python train.py --num_hidden_layers=9 --hidden_size=640 --num_attention_heads=10 --num_key_value_heads=10 --head_dim=64 --intermediate_size=3200 --vocab_size=32768 --hidden_act="quick_gelu" --norm="rmsnorm" --norm_place="pre" --norm_eps=1e-05 --positions="rope" --rope_theta=10000.0 --rope_fraction=0.25 --qk_norm=false --attn_scale=0.125 --bias="none" --tie_word_embeddings=false --parallel_block=false --init="normal" --init_std_qkv=0.0276 --init_std_o=0.0 --init_std_up=0.0276 --init_std_down=0.0 --optimizer="muon" --learning_rate=0.015 --lr_mult_qkv=0.5 --lr_mult_o=1.5 --lr_mult_down=2.0 --beta1=0.9 --lr_head=0.00641 --max_grad_norm=1.0 --warmup_steps=200 --schedule="wsd" --decay_fraction=0.866 --decay_shape="linear" --final_lr_fraction=0.0 --batch_tokens=131072 --max_seq_len=512 --doc_mask=true --train_tokens=580600000 --max_steps=4430 --dataset="wikipedia_en"
Each number is 128 + 24 x the weight over its row's rms, rounded and kept within 0 to 255. Layers, rows and columns count from 0. Numbers have three digits each. The size before them is the row's rms in percent of the matrix's.

# layer 6 MLP down (transposed), 3200x640, rms 0.033, rows 2990-3076, columns 160-239
110:124125156165156123119131133153128098128134116120135143133136130134132123159123147117134139159109165178165103144149124173156108083117161142144124131144150168133110129133146135148127149127145135135129167102162140107088081172147082113132156136
105:116116088074169128155126138103079134166134139133119109030108130185115125139155119122138110134142096138117171093140143106159144083109139167095100123148153147091149130117109153122129126150098091141136139119120122117106090146158141089129128107
095:143120102178140142164104103140124175165176110139126128079119169124115105138147116153151092105176112113089169162147136123117100167139099112173089174118133150140132157158112140116154118120131108103152138135108113103130134130140122125109137151
105:159123131100145108098128133131165133180090119124103118130146103117182143158114141147114126123095134140137131131144160140127179125176127148133131163118128164045122163162116117095111128140142106106153111096124110105113149183096120128117101147
110:132081103132169145085123177124126152124148131120124104123132111126107129130151148143103125128155148120155155133124130147133158143108093114129114139104122170117157091105124094141153185133075158135195117126157143145139138142105158125121139133
100:099137124140112125109120117127120149152122137131149146128110131137139169133133118058171131122112116129141126147116114121137136109120110104122137131124114114124096114116139117103090092111137147123113139067123158154174146142155135187108110091
087:127107156126101107152121129151072120149105190165107083115111113139141150157096099174102170111129135174138082103137109107142144113147104151107107068153078159125142095165129103152167111161179109150147128131115154103100105151138100119154136113
084:112140120108117138096153140139152109097121147076159114151130152094070141117134155131135117113171156130141111114112138159131113126144109107121129083127145150122155104130125145120116101154157137144130151146118158141151095141129151129093133128
100:155158102120109131077103114129106144147142111141166095101112140086169161132150148095147148125141142144128160159154129161099180132103084139090112149113062169128144109159110109127113121203126099127156150116108143122146176166129168151101150125
096:128142160105130130148151160127118107105146159135124102146109110124117108110133131095139158121115146150148140142137172142115175132088109155146116148141088101153122144116123162104113098159136130156089156095117140116128133135112141112132132119
086:154145144156115147141119143165163133097114170097109162159163133092114112122137189105106130129171142124133144118126103137132105181155124134127129091133081125125157117106129135145139078150123172115103124124134105150103148176144168162118098125
098:079137153122159138141141146167113101112132122139138063134101143119134134122102119145131134167163114105134115117080104118107162127172083112123131159127190137152104120100133099092111136130123141136150116118150131161081098130117130166090100117
101:152142115118137104113145145158127115128134083067134078081120144133126110102167128148140136121129111157138087135166143101137091137137115124128108132085124086154114130145137094157129142146136122123158130156086150107101114121137126136119077113
094:099123155098113156129151086181137154156108118144092086131119160136162148145100087143107134116097169141119112097135140139150152138139114140116101135118144103146136149158098109138116116172164133117127138118109123085074128128130156120176089153
098:197116129143114150142145116143171133140147147105080104149114113151126122139167166120097127118123144102108149131134132118144152164115133141119129124103131057108051104121070145139142078092115133139093177087087107125131113134126119101119128070
101:145137157070118139152120058144149144148153130128152145144192107134114155142108101163170154137118148148129101149136133110111164119117089096134065141147108083101148125117153127137153128140096097093153118127141123126100108123126125170106113169
093:130102132129116131136134167139109116145119183128157095158131096103133116125141090120124131116091162147168108098127114122116102118158103076121138157085108154106141107106143163106110135091096127103128150126095124140117103123099110159167064188
108:131104156128163139118125075125113161115144150097114174100144154177111138084106140150130080108161121089146134162132147117110138106146137163103113123091181145135097121110120114131142140116115125150098115127171101132151141095169130113144077122
112:140085129110119163156173089128120113113112142098127168107126102136099159129137119130152094108144116104123156119166142119137147135129106144136152086117105169131137130139152108114105107113133143071124131168076149062155143118127090111128133129
096:113119149111094156152173159129096091162106072105127092158088165075128099148162105119100098175096128140142143078115145116152101164102129111129155135109132119126132148149169113107131100138135135128148119096159088118123132136157097164138114173
093:091111147102127138112164126147106112151115119131139068143143116134146069084157156129085078074149112132156109171140153174105132124161130099118147158126088124110147106114115089156105167131152128091128147154111140098141136144123117113148177071
101:132142140126135120163129157153173128098140158129118121155129136140138117141098114108136167115130136093120143110129163120124168131153112140114097151133151137086064173124130116119148134095179167143129123088102129130106115118104092132102115113
105:111149126123107123108119121098083106131138129144116083142145128138131096122177123125124155155143146156103120142111121103138152117143134138174137161134167131067150080114156108119136103135115124089126165083154137168143124134126095133146115110
100:140129147109111170155139152132173149138140130076116133137109168107096144139142166109142149112142098101113139166128159153112160164111111121128122119123116140154131156092135092111127097119132116118150082121124113101142149120138090143142133150
115:107139160125096142134142105139106104126161132100109128106134107131122092146141101152140156119112173141146147161093106147131115118105097157145133157176124130108088142119131142124160121119145146169118113162128172163099123116143121091124145138
097:136154128117127115152206090143131151125132119113070104116119167111114118127129113129134100115087150130082132122118159064129114146146166117141151147075126143092110137141150092108103079140112103134127121132110122163136117136157111141157148113
097:180118127107115157097119138134111095137157125086148133156142103130113107132160102130170111099114115110143106150134121181141080136113117136148129181137177114095144129111071110134106118156130107141158147141139084142145112131117091169099154127
098:128129105149114158080103108091172139135097116132143123143142126173104148149144117137127144101133120173109132156144123149135118093104123162150120106098151141132221109131172140154107131103102147117125156160135101166116116114103143130137113151
094:137142137121063121122102095136154126148120121145141157114177134105076064115100085100120113117135078138143119117171133166118089149118158148148134100158133168138151120111095155143123071147142147162136116150156114137139116141112079150125117135
089:142145130106138077143147112122158137140094102105134134129155114096084129119151130141097162138108140154132120108122117135116127121124113123107127129150154087128184130104109158149149152129118162130142102081136157139124147113146124134153153128
099:186111150126119133152143117115146175134114145184096162126128144132161131116103134140145117123168131086140145137135142125135081170123101099110142107158147143098145115120095126166112124117128150133138105147157128148192132173111147138114098079
095:124144136128094092091149118107163122146096069114111107168093147107156096131155123116110133149152118104146165162081166134135120123130114109138127136173088120156146136118095135155137135134110146123136161146116115155104151120104110121135148131
109:162116143137139131155136126142128121145085131125101148105120146109157152144129103133110125116125177120116156156094133129104157100121118124115157096132171153130156100144169135143092134118123124119161155111127129129112143138106175102110129090
094:125116142164143124100106130158115124128109067103138138125143104117138120148141150130129157130140124068095149156148143124152112145119158130117093151154140174097178157067135154112107135106157100108112146166176147163128099118147112163096102175
105:151133147093128153139087128154130091111098133131178139174126105097121112136164094179133165116141144104131168092124081144141122132117120158137134087100139137124098101144122150172118131104119124172138154109119098131137158133143135119138169105
094:156156117123104150130109136120139129091152163161079095158099104136140144104115121183134149112155112140146166135122107164166084160125114100158119123138124118187064098147103131120106126134108149174104109118168101170139145125141125137120159122
095:117106169134141136108147139164133115141123105134134138148069077142143122155100139099161067090170150136148163130145140126137122142154111101184122145112132119162093127108129169102165134129151132191067108111150115117158139126130134061139087091
103:156144110140134143097137092099112144101096118094155106122142138135119099120144155123134133157132125146120127117118146183139129096131128134128145152099118106133090121096156137111124124134133147132143204140139122127140141137144141126111091090
100:078111133128153113123171127180112131103116122170163080127116125127117087138111122112171133143119149139122166113159151134131108142126110100147172119143052095117128162136096079135141106133122197106146138132104124149078152157112117123142181122
088:077137105162144134132111125193122133094117125103105110122124096077127077162141088167135165149097124105112105128106120137154123130119131116106139111094090140141021130130126102112078121125180149144108146118126132135157144136088147112146149137
116:105121139130119122137125144143218146143153161152144153158128141157109145132123191128137165097112128143154135142129119112101130154165108128135095094152103130144121175152124135159130142148129149132143123114157119141137145141116163131144154138
100:168141175141116135125112178095081116125106154108092082121152158154113122136135126100125090095155115151138140130085148143125126113112119098108135119082151149113113135132131123089136158144138139116110151146121132164170104117183101122138143169
105:171115143130089139146074133131130122091120137107106113107153130100119132116098083141146117100155127142128138102124151134111127123183120108090084114170090133127070116157142170136141153109119138121156113137159163126146142168153133159142095127
118:159146153138108154140120157110140108100186134124134121080102086124098103130104131103130144117132165131158121150124140117095094090142128135130112082085112152093127090138173154128101115144121125125148119152120147108113141121099134101118088113
106:098171163136131121159134115115143108116144152126148095142127128146146128138126091126116155115121132090158106066160095138092120150172131129064146129074139113129143114134156121099164096134105188157110132120098116148105095097154098128088136119
097:116124127107153151133109116152123158127141195112088120149150182134151160104136125138146116150140118160111130112121119175115113163150132138091128159140130108113095138140109101087150087201128136134154104148107125154164116115140127101111107172
089:146097103147102132108144161138142110150115173100054080091112126119104104119118069120145098079161090099150165114136140157116090119135102111152095147100088097092118100121098122109141116135119159071171183138142120145159147107080090137164146128
101:112152115136132169099139127117113151142099154155121128162152062124146133177141154118120108145120160085149159171148143126152046096157086141122124132117116193077103166091140105142139181147122126127073163129107091149156099135138128135112149120
089:099137089134102139127153123130107089105145170149051138120154118166137141105108111118103123124115128101133094119117121086071147128136140091114108141127094134125162122140122128146140119107125091137157112144152112137164092120110143144137115099
085:131137144114146122052115123139140120156147134158121122118158172098152115141178154093098142111095126099134110122135136109143107117122178123131109147111109121134181081121121126104077148115120081089116112149136102129143145093142109082159119112
086:145125127103134109134127130141156116107109104115148148102107130119131163132115136098137134109130144106174162111100116138132147131159155145153116119127105117125086097122107149129176124121107131123101142127140125130126141091112125114165172113
103:078121108109098084064142144107128082146086127115106098128121105167128136096143167137138132107136130153106119145164138098161140147140141116109171146187119132078154167121116116124169114116076122151116131062109152139123112110153139171150095149
098:153107114122126107115130137153147102166116141130165156137141089109147158148148139093111124136126102111170160119121105121073106139151137102126156136101172101098137130118114113133118115113174105134174142138135126098122120108115130131112133147
096:131118186155121110103119170108158123129095133126154176128115160132104068108135145122113119144136123119108132125110134112166160093114151148140081151152114161123066116128111160137146126117157137121133147110123087148146158158132137115119133078
105:164119135140152131118137163133121100144098108137119148155150130155146168098130153141166110109150137133114141072099141161157139119094114139118112138132128135131121142141145120144108154131180126109131109134132124168125129140158139103117091144
092:142121154096118142157108117131093136136140157127151127145121118161101135098134126096101110084130118116137133155152116128129153108152104132147140090161137133120097129113107100121152123150102153140166141139113172100093075140139098176127109131
100:174132110171144091112155139152088132131132118128109096107122118163178118175118165114106160100105108122117110118154110156152142117118135112146100092129134121107128122142150111147135160162143136082147172116149139138120124152094150080165112109
100:124133125104141091130118111093120145140127155124148149135113153120108165120130149172140153117184119113101127127143130102123134180136165133149114173132132140121000160158117154092115129154136142165123153102158128113096110147170093141120135085
097:099132122129136094129176120137112107121112121113129113162115101127162101120108114129140123120131159183119077108160090115134150096161103103115104117119161137144158149190136074156129150144126188123151128143131120132109137151120118151120142095
097:083099129144085129180150162164132163144121130143150083094111103097117124118099156113116134097108119121102091122106125135111184113125130141082101139140133151128114105137158123142152143103117113131123144130176142142125136118106130126135082137
104:154085080147108132139157133171137128134113136120116168136138157128115108088144081096114127109131156149137127168167150101123145150123093114136133110123147137119102139126102156086108135172109170091120137163094159109126149111126136145138142179
100:135109120151089107130144150158082150131174143115133138125148104126150119144132147113148106128114127136105133133105111131168108172126145080093120133151113126096137099183078162128159114108115094095148150137134129097140218132159114137076159110
090:129131134137123086083147135132099151084134149156127122103141109095122084184105129132148142144123128135148124141149141141151099127137142090091130099090137145173147111131136152115108168140107134153119110117119148097136153106103087117155139079
105:116113134142190200135110102103098106126109140161141169140136150116131143087138116130156152104146143123146101130125115101104060166124128113170131151172139097144139120141154119163111075133099118178134170146105154109081133099126107139112090134
136:157143129121148126157117150126132181123119141148086141130153148133089134144145113106132108096109116140147117137144110087129121108169150118126159099105118132112132159113134116058118119119127125104127125179174099098141150133115140079115151089
101:108133121142099165157097105129092112152131156162111119186151117182125112156099147139159106095141171148141106116123118180104140155100098179121115113157127105116149132115167093125151133094120104124127167103135165157105134108155133133105145133
101:099127112096126134154096110162095124144139157155134108094149111226098140160134163085131095081132108120155095105131110197124099113120124090124125143129118121123049161126091151106122131121113134113113158162086132154136123131145140149114120108
101:139123106161121131091116135155154127170137175085131155093108122113136141152162144179085082129104133150107178128152120115126121076107132180113104133154106107130096126152118170182113151152108134118121146102114110123143124100121096127132135143
107:110126136106132113163123125150169144112098174168140124136096136132151099139113087144157122085139093117149113167093115105134156133128093119085145136126198157116077109112095117144098135136114140112159138120115179143103147126131139194151157096
103:139141138119123128120108163140094141131110117122127151093118114061132157113101103120139127123158061136102138151129171185128147089092138130141107119155126121140107091131074142124071153129074162141110147129104090106099137157148155107167133062
097:103121150132093104106116081122125131179123135096098130108105123090116126152142118153136128096128145151158115117139116101147124121142121171115120137121136132098143083121118153071130115134121139136170138153129139167109116088175100116102111140
098:144087114133108145140166130137123101105131120133132119109127141087119102127162128136116112142137165129166146141128128126097116116134111167116116145147114111088096135151161120122124099146172134127146138129103158154163106104159108160132159156
101:093102147120126127110122115165106142124119102091087178126090115150104119085164169150108114098173124123122084146058116157127090125087156125130114121139167144116124149114132136132117141119097095138132092135128140138120110101130124109122098127
102:163118154078115149125106131122142126113093125072149173133131140117134133072090144165099120116082119103147112122125093164125098135107118130120118131135153099100146144144130139124131113106131109134119131173130170151155104140091153090109150067
104:102130150141114109110108153112126141141146136138110157152107097118128152127197124154124125087114167107172120156117142136147149089113119118132149167135079145149158100089176097126134131100146124164112083140140124085146107111181147151136144164
105:101137095129146102098154134150113095120143128093080127142109135159144095174093166148147102139084126134129123106094094154105112135148194124152134081073107092110127127090141137120127110150073077141107154112093085118089172163128181128142132158
100:127158127151118118136115115162118162114095137123137124161100167182122126139112164131110101124078138138135145118146160072143155114151179163135150136133162149114208146082131085136111083134083114093139118120149148145138119154103177155145120150
109:127156113130127117155106152095107133123148085130125144154130118104179097139139152109147147083125166131174181163169153115117120065136124094134131159173129160127125158141105153116143117104143112101136130106150116122132108192082140130087126115
111:165085109192122165153097130135122128118120131114128139133106125113125140144135126119128095150155124099072146128138119112110153142140115131164107139137078126132145122136097163126167134142075101155119099155106103154130111149083199127143130154
100:127090182133131177140123120184127127136116118068089151154151123120131109143106125065161142132148154156170148147111126133107141170154122109133144127136157130133096172144147115113128129193125158098140141121136128151161119114117142152129153139
083:149131133082131115124124133117178139107125143126113145059161124130117151131144117164129116126125170076099065119127141158105138113164135144100122125101159152152136105135174157103117171138115087154112111143138124142115097148141130167165170118
107:122117132107107127116132150137143108128127124153163095131109064103122117098136088166108134062085095106154153103133124195140080113121117138147103177167101141155099122120150159113136153102136091125093124098105106145107124106109097150106168132
099:119110116151122100121120120102132114112159153121125136155117094125126136138124152128094133102126117150172157123124160113136138079139125148151174062143150114125104148149131102088162133135134092135098146116140171100123135148123151124115137149
100:144137149132127102141131121135117099138111140138155121079102176155100168091149142165135067092142132145106123133128103102097124093148136130110103125158133107113070129143104118096136146133121123107103136129124174102123125145128164126141145119
091:103106137113101116148119126142103110136135127143107101139136135181139134158133112141138117138175115106140150159152114139192073125147119090128116134121156111135139122096127141153101112162096130137122125129046145140097152118099115155079141098
097:142160136123171169111145133161143143111150140107099141131114081114186118139152138135156115133110128116131118140123152132122116085124170119101155122110116155126080116155130164113140106071128135109131130106127115148138164168095131119111137114
096:124107176126122165148095129103116156129117132108150157132132125155112124155171132132139100135170108101110138103088110139137160129127087100122132122154111116142105172121171131091125102091166125115144126140130125120072094178144103118127120163
# layer 6 MLP up, 3200x640, rms 0.0765, rows 2991-3076, columns 160-239
100:135171137142106158107147119106134107146114130114151136156164111132106086158084098140146125118096157168117083118134107132102114156123103117129122094094134132100110126101115135114146134076133141120133084157144096148090109097138125150146121156
097:134079139177166141127117178146136100150127108088132121135159124108135113124139143135136091155131132157120123113141121088120101136110110126120144114119112126149121142108108151137117136084121124160143114098095139117127093128151118105182110113
105:122137097108137133124125141099088162090142134095101142144113120117132144154140168096117155133092154125101153123149158111134160112151132152132087109105155108111157098136145143166125155179112131132185095158066130115146136096118149110189133146
110:138128136142157137055121097142127140127147147145099110146155136141143098103128123141119151130147138120104171099134100168109160119129144155102146097164141120118100134129108084144145122138100130146132122114112139106166103124110116143120093153
100:150131117154134169105099065157126134104155161141117114154117128117157126161138159132113123156167154116102102088139157134135124139107078145146170120092149150143099150163098166151119161134181120129140161135139099144142150128118123111140171090
094:141162091102102163174153116135137142150151085143116096072102118140151066108092120137124139148142130066130118175134110162167160147104145140110156139112118157129126147142119149138127110139109128147136133170137068199089111105093136142156109102
088:162183167138129124154107125137123148145138159141138128143074136122176084108151127156149094080111155123179112114137140066127144130110111097149166150113129138140133126093152121171127156162170117130130146144144129093155099191091167119153103128
106:144116099136103128156110129121146145162098110132157151118108104170116167095147151118108173098164148171136150156138119196119121149120110137118156134097136117151113131112103179094098123093172167145153155127135095145150138117137138100115193151
093:122125136112138145152119164103134137135146114146080105138132147179095109099155113139117148137145143111137117135056165097112115132096071086169144160102128140148157125124104145152088168140117097117118160163123135115132161101103129131146123097
087:184149132162150168168132114159127139147121133152132170155101112113090129104147073160107136129113126121149131143118114119147153096141115123136155122196147088123138109131107114135181126165122108129124102117135097138147090163125174142120129139
099:107131131128119128098143104120104121125142129152169096078127133124166141089122076141177134116157103121166127129104145176166125104101150112107133225126111101134099119156103141157106157136129092177169148150119117097096145110150173139110128132
105:147134115120142143082141138117101087153139140137149123130106158138121104093130129109123133126158120145137102086080153102155118111116109088141132171172112151166072111128109108144131143143110112105149175137108084104152162095111123130156161145
092:097096159170151115131139134122115131118109145153136144165150112108142134119134142124157137096147165109111129170182146129158142113162129108100128140106119164122140098124163146153104105113182149096170140141151114102080119119128109131167159093
098:126119133174104138147134180126114122108166105149119117147171144100144096157086157118117125126111125160100147098126141142131144109152157107134137109130126143142146105131092127125125148112125102050088110139105145173138111125138125081111170149
098:170141107152131140168108107141105106164105154135125150142159153119156104143145124158114142130120097106114116101157095131114146138116115123191152119125137155098144201113077126110141143136149125082119124118110126135147105159118163173121103128
097:138092136124157137126158154164104145135085136174124141115134154123184123115153097114131146174144093121211122132109128128107115125112170098139131133118122114153129120096121153122168114132095125162122089160137147138114122175167153138134121118
114:106120136116122099140140127122156109137169148140157136103147138117128093147191158152092154141116126131103125134118109160123109135110155142147156103089102117114145113098101115121115145111139159139166125131154092123131149185104120085157111140
104:104119144130147126100105117098118129128115114100139106143160122116114154087139098113154091132151111143144074113140122162095128134133139154132117147146070099124148158110169139113131159084103094124099118141135145102167149120136119142108121128
099:125136085086109115147111151146093109117114129141145125116075140112110134124117152141148176125093127117110150080135132133117113131123123138129087183153100124135170126134154154073165130135139101140128156144118077115141138124111163119123094129
103:150126130162113106123112175148100118148126131142111147173144164107118151147160098122123095148136138129119092131124122110071099140113087108145105150149129143120075152094128165109134139105135072171110172140075192137130118130073137140147096129
098:157116144156130161118114128137087119135103117160105120113146149096095127112111127090131122159117119123104113131124133121102131118142171132119173152126110122108194111141107130108127111112158117119131107106114114105166135117137081116116113131
108:090129123133158104131111127091098187137145127152101100147141114181166120121132147141123147148126128127098116128152144180125132090122151158114160104125143137131133115134137187082157132120133110117148133108133125121096100123118125136085148132
099:154108117069138150144095150127129133134142124131108137102137132099138158129125136109135109136149154107130147098157099134120147126148112136089098092088150156148131129182102126134082166118117144174120126082129145137140111105124121139115129079
108:128108167133100165147149091146131131114194143065119136107158166069098106144143119148155156126154148158120127116125136096134114137131139144145110111080114142115111107099141075137188126083111099134075112121134153130119132143136131113135119110
102:135141158118091124144162136140100100150126137153162141117147129151122141141109121153098136145114153121122115139103107130140107136145091126128114187143134131168127143148093149126110137113129116139144136100081132153127152114127140146168143112
100:121155111132119125115130151102126090137104165133096114107137074132115165113160134093162134144087110122128131108101106059112142108129140089122134137100139142125141121098128131120165125174181132120138138114115172134089119148152120123125108126
101:175158115119145080103112162089106144108139115070117145107068074125130117065132092077130091090153106114154093141167118125174132120116106124122140098149156157111176099150161122117108114114158101121131095099170114152159070131132130164142120089
089:100112099127154144156155126065141120104105125097125122139089108153128137120132143105124147159131097143121154124133133103093149127131102104125108135127084125157114128162136106068162117127129146134075141127146125110107128121153150154129126135
096:138120140137133135107088099118140114107104134175071114148126149150166096150100135107118146078133138104139119132142142094083141133144120152140159102112136121184140130092111144147145084121127122124141113144082135133126165135124137123100168126
099:131129141151072145179092145148138104141098173145116108111113149109101114125190106086137159111142102128143132152126123134144077139100179087128131103124109117111110099143124177187118112143121140180125145130121069131183153134152118089155105120
098:193098139161143156147155148130089127131123136120106130132106088136112150150132115116127107122093126135146117121149168097078139130102093138139108111117118125142150141120141110130131119114119121065146135095137152113136101134124172136101137162
102:160113069191116135146118113153144106116141128165116125134131139142141139141085156148142105082125143103129156133166156129094152125174147137142129143152096100137148149116135119138131133135108126130089108140105117142119150099150131136074106155
099:093117146147099163113216100112143116205096168122143144096094152156100088177143109112153126119142097098107119159158132134145136139126113161123118125144151164130111118083145162125166126123122143142112162119087116117147146166164175130133162114
101:104142094127106062094108131151144111102173150134150148133174108094131120131124114130103181127123139135123156150129156159095118137145123107154118139099107139108104094109131117172150161134162106138122083138172109133108094138167134148150104104
099:123133131108146109108189140152120117091099090106109158116132109074094095163126111116137158147081131067122129111139131148143095151078088094176126143093113179130144107113149116109094132166208129102141125121093153138123138107124151154136123094
095:131086129197164100125148127159147145098142117161140083176134163103107149178124132125172151159121104131106139092187119064103134156123112108123125141096127146095113088172167107103096107113139089129156114109113136119121104122129137172123133145
098:151163150111097092076154085123075154100072143086118122095124099143124132170127123137120151154166101169131131094102091135124114137163121145117113143097110135137111108131141107148126150137171121135116121115140116113111129107106155137118092106
098:115101107101111112163127077111094167129155130077114115151117180115163146105153127141111113104104118141109151132107114119121127127154111150101098139113135128131086135079158159074150130113123140130104089186142129141154144142133134098132119140
094:102080098106110170106123136129148142152136172101138161130127131109161159119171150138135178153097140120137123093111164128141130154141155134140152120151114152136114129139077116110153133160107116163123104080098116107122144147111183123127122111
110:161065122120107155085119120127104134102113125085156143165100116151132143089140138121125105137066158140146120105128120121147114147148112137129117146116121167131150141080115173131114093146111135148158136172146136118124134134131125126138147125
110:179147125115130131128099109096137136148135093138158131135143099097107125106123099061126113141124173135092115128152156146141119137108100152127101168102130108117144162161150157080125159104067103124140122128158115112150179151137110134112118155
102:166180112126149104097117138103146073104155124098152171095111135098139129162139160112129154146167137127154162106153117131130131109166126157098134101157112139114118177125099119111123114149103142099138124155085136106137128117109109132097098143
118:103103187146140125144139148097096078174163136135137127084143118094108121152149162158124143144130121173128116101149121141111087124159088124111128153115121151157144119136125188133120080116141122135131149132080130125131125108120135161131091147
109:081181105147160141162177127086111104115166144136144154129111102115134134149170115149099177146102100138155138114165113102150112145127132097165186120094108150104110127145120121136100088141117121158129123085119109141100182144080186119137142125
093:135116092127123137140133102133076097092164150121088110148132166097120082116174088143150130134135121128082114122132147109115122154107116142132147152125082146129108139103110135143075162158135102144134122104137111100103106103120139128149123141
096:119098157115105121118122070126093125139147135132127098077091129141146122135172138105171135132116167123116120133131147131126152130121157122135160133102110131126098096150157135131126168184130155160153122131138154148175143152087148117120110150
099:131098116144136105110142113130117176126173131114130152151138154110125123157148125103097129128140123116129101141130147141085119109076136139125142173105151120097098120122080141112143142144148132150135125137115142105166164132137138121165153051
094:183121150120135086111081101083156114124144140139150157120146145153094174111145157081160110162146165155103148089163079117086127109116110177148078167088145183136101152135125171151118141163137099124160131119129150160120140121114153126104119104
090:130114114176103091120172123152103079125153125124130145108131163126099102143077101095149129119192133129104107150139145160082117101140136157130107132115130091101170098132140166091143096108096105109121117148118144118173132138109120090125089135
089:192140132116086140142114156125150166120173142117102109108143146143130113126084139130140139099094163132139110088144139175138178134079105115167133116121113112118131125137135125161126108151150092156125176143132101088095131122100108102154153145
111:093161130129109134149120148054112102150122128123140158094149086129142129110157134155146093126100136134107124132136123139147177090143148124111140148112143137148119078116057146144118166142108138103169130092129092169196124109134115144101105119
101:098123102100172125127139112119120137107128128111106103142140124124168122096113084115102152143124098133115139127136102129147126115133144157135084137139147110112122109122105114131114078113103173183160134140106108120124180111128127120118128101
092:163119104125135155112135152134142121141131128090141118122158142152132154140114128109124107114132161189127182113149112092108141104109092130129155154117102166113108110111134124118116168094126119132129135140110184099149131171138135114148192130
103:110137122108154111177144080131096126112122131127142123102136122088137096129156088140120091150144086132149090108141181124157120125110120114125074100144112160162119114133120096115125130108142123148101142155068111127163136129134111131094152137
093:132117112129138088125148120129102145145102144133100147140121120141098153185106123116090135148116136114135153137098126118121077136162093124057146129176123192154124186111159129111187086095136174091110111142195128166165098122138209102186125160
096:125110179140135123122101139144128134141119167133147138103158114082126140142149163127179128144149076118133139191113135127146124146126116149117122144123140118131124151114144119111130158069133117128122163122166159105101121125117143122102151168
091:147145100136101101134160127126107107104137136146139103090132095140130170116128095114124114163114129125150136160126075140138168124120142123160189135136068126129101127149156119124096096111123117123142134104129107116128133166126121156152136153
097:110125152135172119133161109090116119148154111134157127164115108129106171162118123110118128079145113136133151124115116108138159115144088088123127102140133114151095142127109178080136121129122118140163138149149128138103123112104133110143135107
100:185087135122071149134118083126116120108158152133128168143158141093089139167135111139128128138105144127117149167112134097160152176096076151141086193149132102107133134073107142111145152129124133087099119144089144094158126144118118168132132084
106:153125135148104123129130096147068168117117112059144153156165060160151149093157092121121137104107151171131103149093089109123138124101163149108148128094095153133104113142131165085134146110128192091111114107116128105139123096108154121141119192
103:152109092170149139107074128151149128156123100129143111097130131097118109109112182165081153131140139133170114100093167121113103122098174096153111087106135135130079091128103119161129111106132150168124131094164146153125101109126134142148111142
097:133132136149134163151128127113090146117143102170098096137118171117114113151119131202076123158132149111159092182130152127163127158125163112120115137157104095129147122092131115152125122125125118162149150151149094129135122093163126102093117086
105:147105146108090103106126094117120133139142126102157121116122156090109144131122123115103106126148153116126129156185118106110134074135141145070144136134089119125090111098199115126142160145119117149109137155113123142134102094147119123067126133
108:074185108149126117162132127131132130142095093144085176144163161118114121138125131127151107129140166144166148149125124140149119115130124102089111125151121169100166112145110135105060121124108134101140104158160084129122155162128153115106162151
105:125114133122119113139099145135125105129179088153193133120149120115144133116147133130165122097161149143151156129160133114125099103169099144163103133149095128119140133132193134127097101099130106120122094114134092107159147100127132119101120121
105:130153145115123132118093082122128102133157116173126146119119125171173119137094108135110137112118194162120139130128149138151167098136093083169117099133130118163144097103156097114098152138130134136148108096135142112163137147109151136104119174
100:176147147082133162127135149161157133188126138137147090140133108126122119102168120133137092089141119152164091123114135106165113166092177150119135161151100156141138135134128123116130120143146085160137116099132103113095106152128107138108188093
104:128117148140151122102120129172164069141110140079134127138111174134140132091093099117152156137143155145149122103178110148132118125112146133116188109130157140127109087082125131103145114141139133122137150172117114138137181164137143123177132109
103:094140141140164128136122097134141125130137077091113130080093128150131145169155133093150133157106116121098140112132089099141189150137127110151131126113149139115081113136126135148153129093112142106152132101126138114131129124168150155166128111
101:140142110110121118145077132146144110171146125150143129152134078074100091102074131164136141172143107105119124146124121168087142133119123097113152128134115164128179198153121131133111106120153117104125119111141177130146142124160127128120096097
095:161128140131133129183100105164162093119150148129160138135177168096097146142089121104133108102112166115135115145147170145114095109099128083107126116138156148091099127121126120159082140118113132167085162114142135103151149145130132129104132076
100:119120107169104120144157116145092151203113025124162140174140101135135146121135185138170174121151124120172098142145092134143109159144129144138134153136126154132101157076130128140139127146114158087180105130159138100105096092116185107162162163
105:130121095149141103077148155112119153128114155125127122126100117118163121139130097139088111132125128138145150082102070148114121131153119118130179126086101143144117118100126118149118117129158084150104101138144144142088137130156147117156168166
099:123098123135127153106139146114098155138156110127140148137110150111148111071156140171097129128123114149124106144130156118157129141129124135134095159104116115087158132133107108131114175096123094134124123110143121117117109135160148122223083091
106:090163142121153116082138136112139110152145163184148134131092079136121145109151133156117121135135150090124147112127121121104133217126157132141143139136105131113115140127142115111147159109112140131142118145127158139154104150129153132114120136
104:140166121124142133138137153117107167147151154125122136133115124158156093118113125153131130123111134124122103198129092118118142127126111147124147120096120125135165139105132119110144111159134117137136111148131123130145117153160117094084110084
104:164130109120127124099132098155134107117128082142153113150120167119107119131148127111141122155135155138130140144146131116120137151097151114132133090077118128173115103154143136086121130115154164126137131080102104076102139142081135120113094150
103:133176104127053090162075115134144109127162171162128136131120129133163122113138107140134147127156117116128108132144102127104083127129145107098155118163132154123110121100123128146070118118148130086148078124137124154143134093140087112081129130
098:151128140118102213143164131090100152133148142156128116126146084146135113151129131061165145137148112128144117122104141118149157115112165101110117116110159136108124114109120133081095118109127103077158125144134133107168144117116119132141132117
095:122119163118116152064163177162189146137139120149078123121121135170121090138120155112121117160142151185187113121119151135089120113130142123127119118152161065128102115149129148130096126127123110116117104115144153109101100124144142160118124120
100:074112115124104109098144135127115134143148105142149119111110090144146133113177130134066090114121131131134131110153132140162127089133106146123153106097100101121128102111119086119150140120111082114111187148094122094102154111153141139149092125
099:146162098118139078112155158143152133120127168131196123160121102144125117125137143150151098131072115151161128136130121128153134144118125105117129143117134130126148099113103109153153120100120131128123105147111163110128138139071099115141175182
096:137102117117081146108118156131093111111115066113089123105137150154151160140085123111108141139154113112119118102153185099162176146107130084138121166086191134112102199109130122153137135121153129181102143112111143153138121135140141177129146099
090:141129119119142127148121149157140137096121159152116126119124162153138125137116119098153112082077135098165163129155128088162130112117124154113158101121141170105125129122157132138153141113147120096149139101138093128149142138201121166115134133
090:095110051102132127130107094107107180103140119164136117120162140131106132111115143146136107154122113142137114124108127154116162126068125108112119149130109120144094122123161126127109131107113138180129125091130103154142096137117112110125187104
097:131094127130126146149116112112130130116118083150083158119131101154116148160133190147133126124143163144103076144093147119130144101092087131108099146128168123129089132090131105113127161136138148144134135079116201131100125100151142161147139130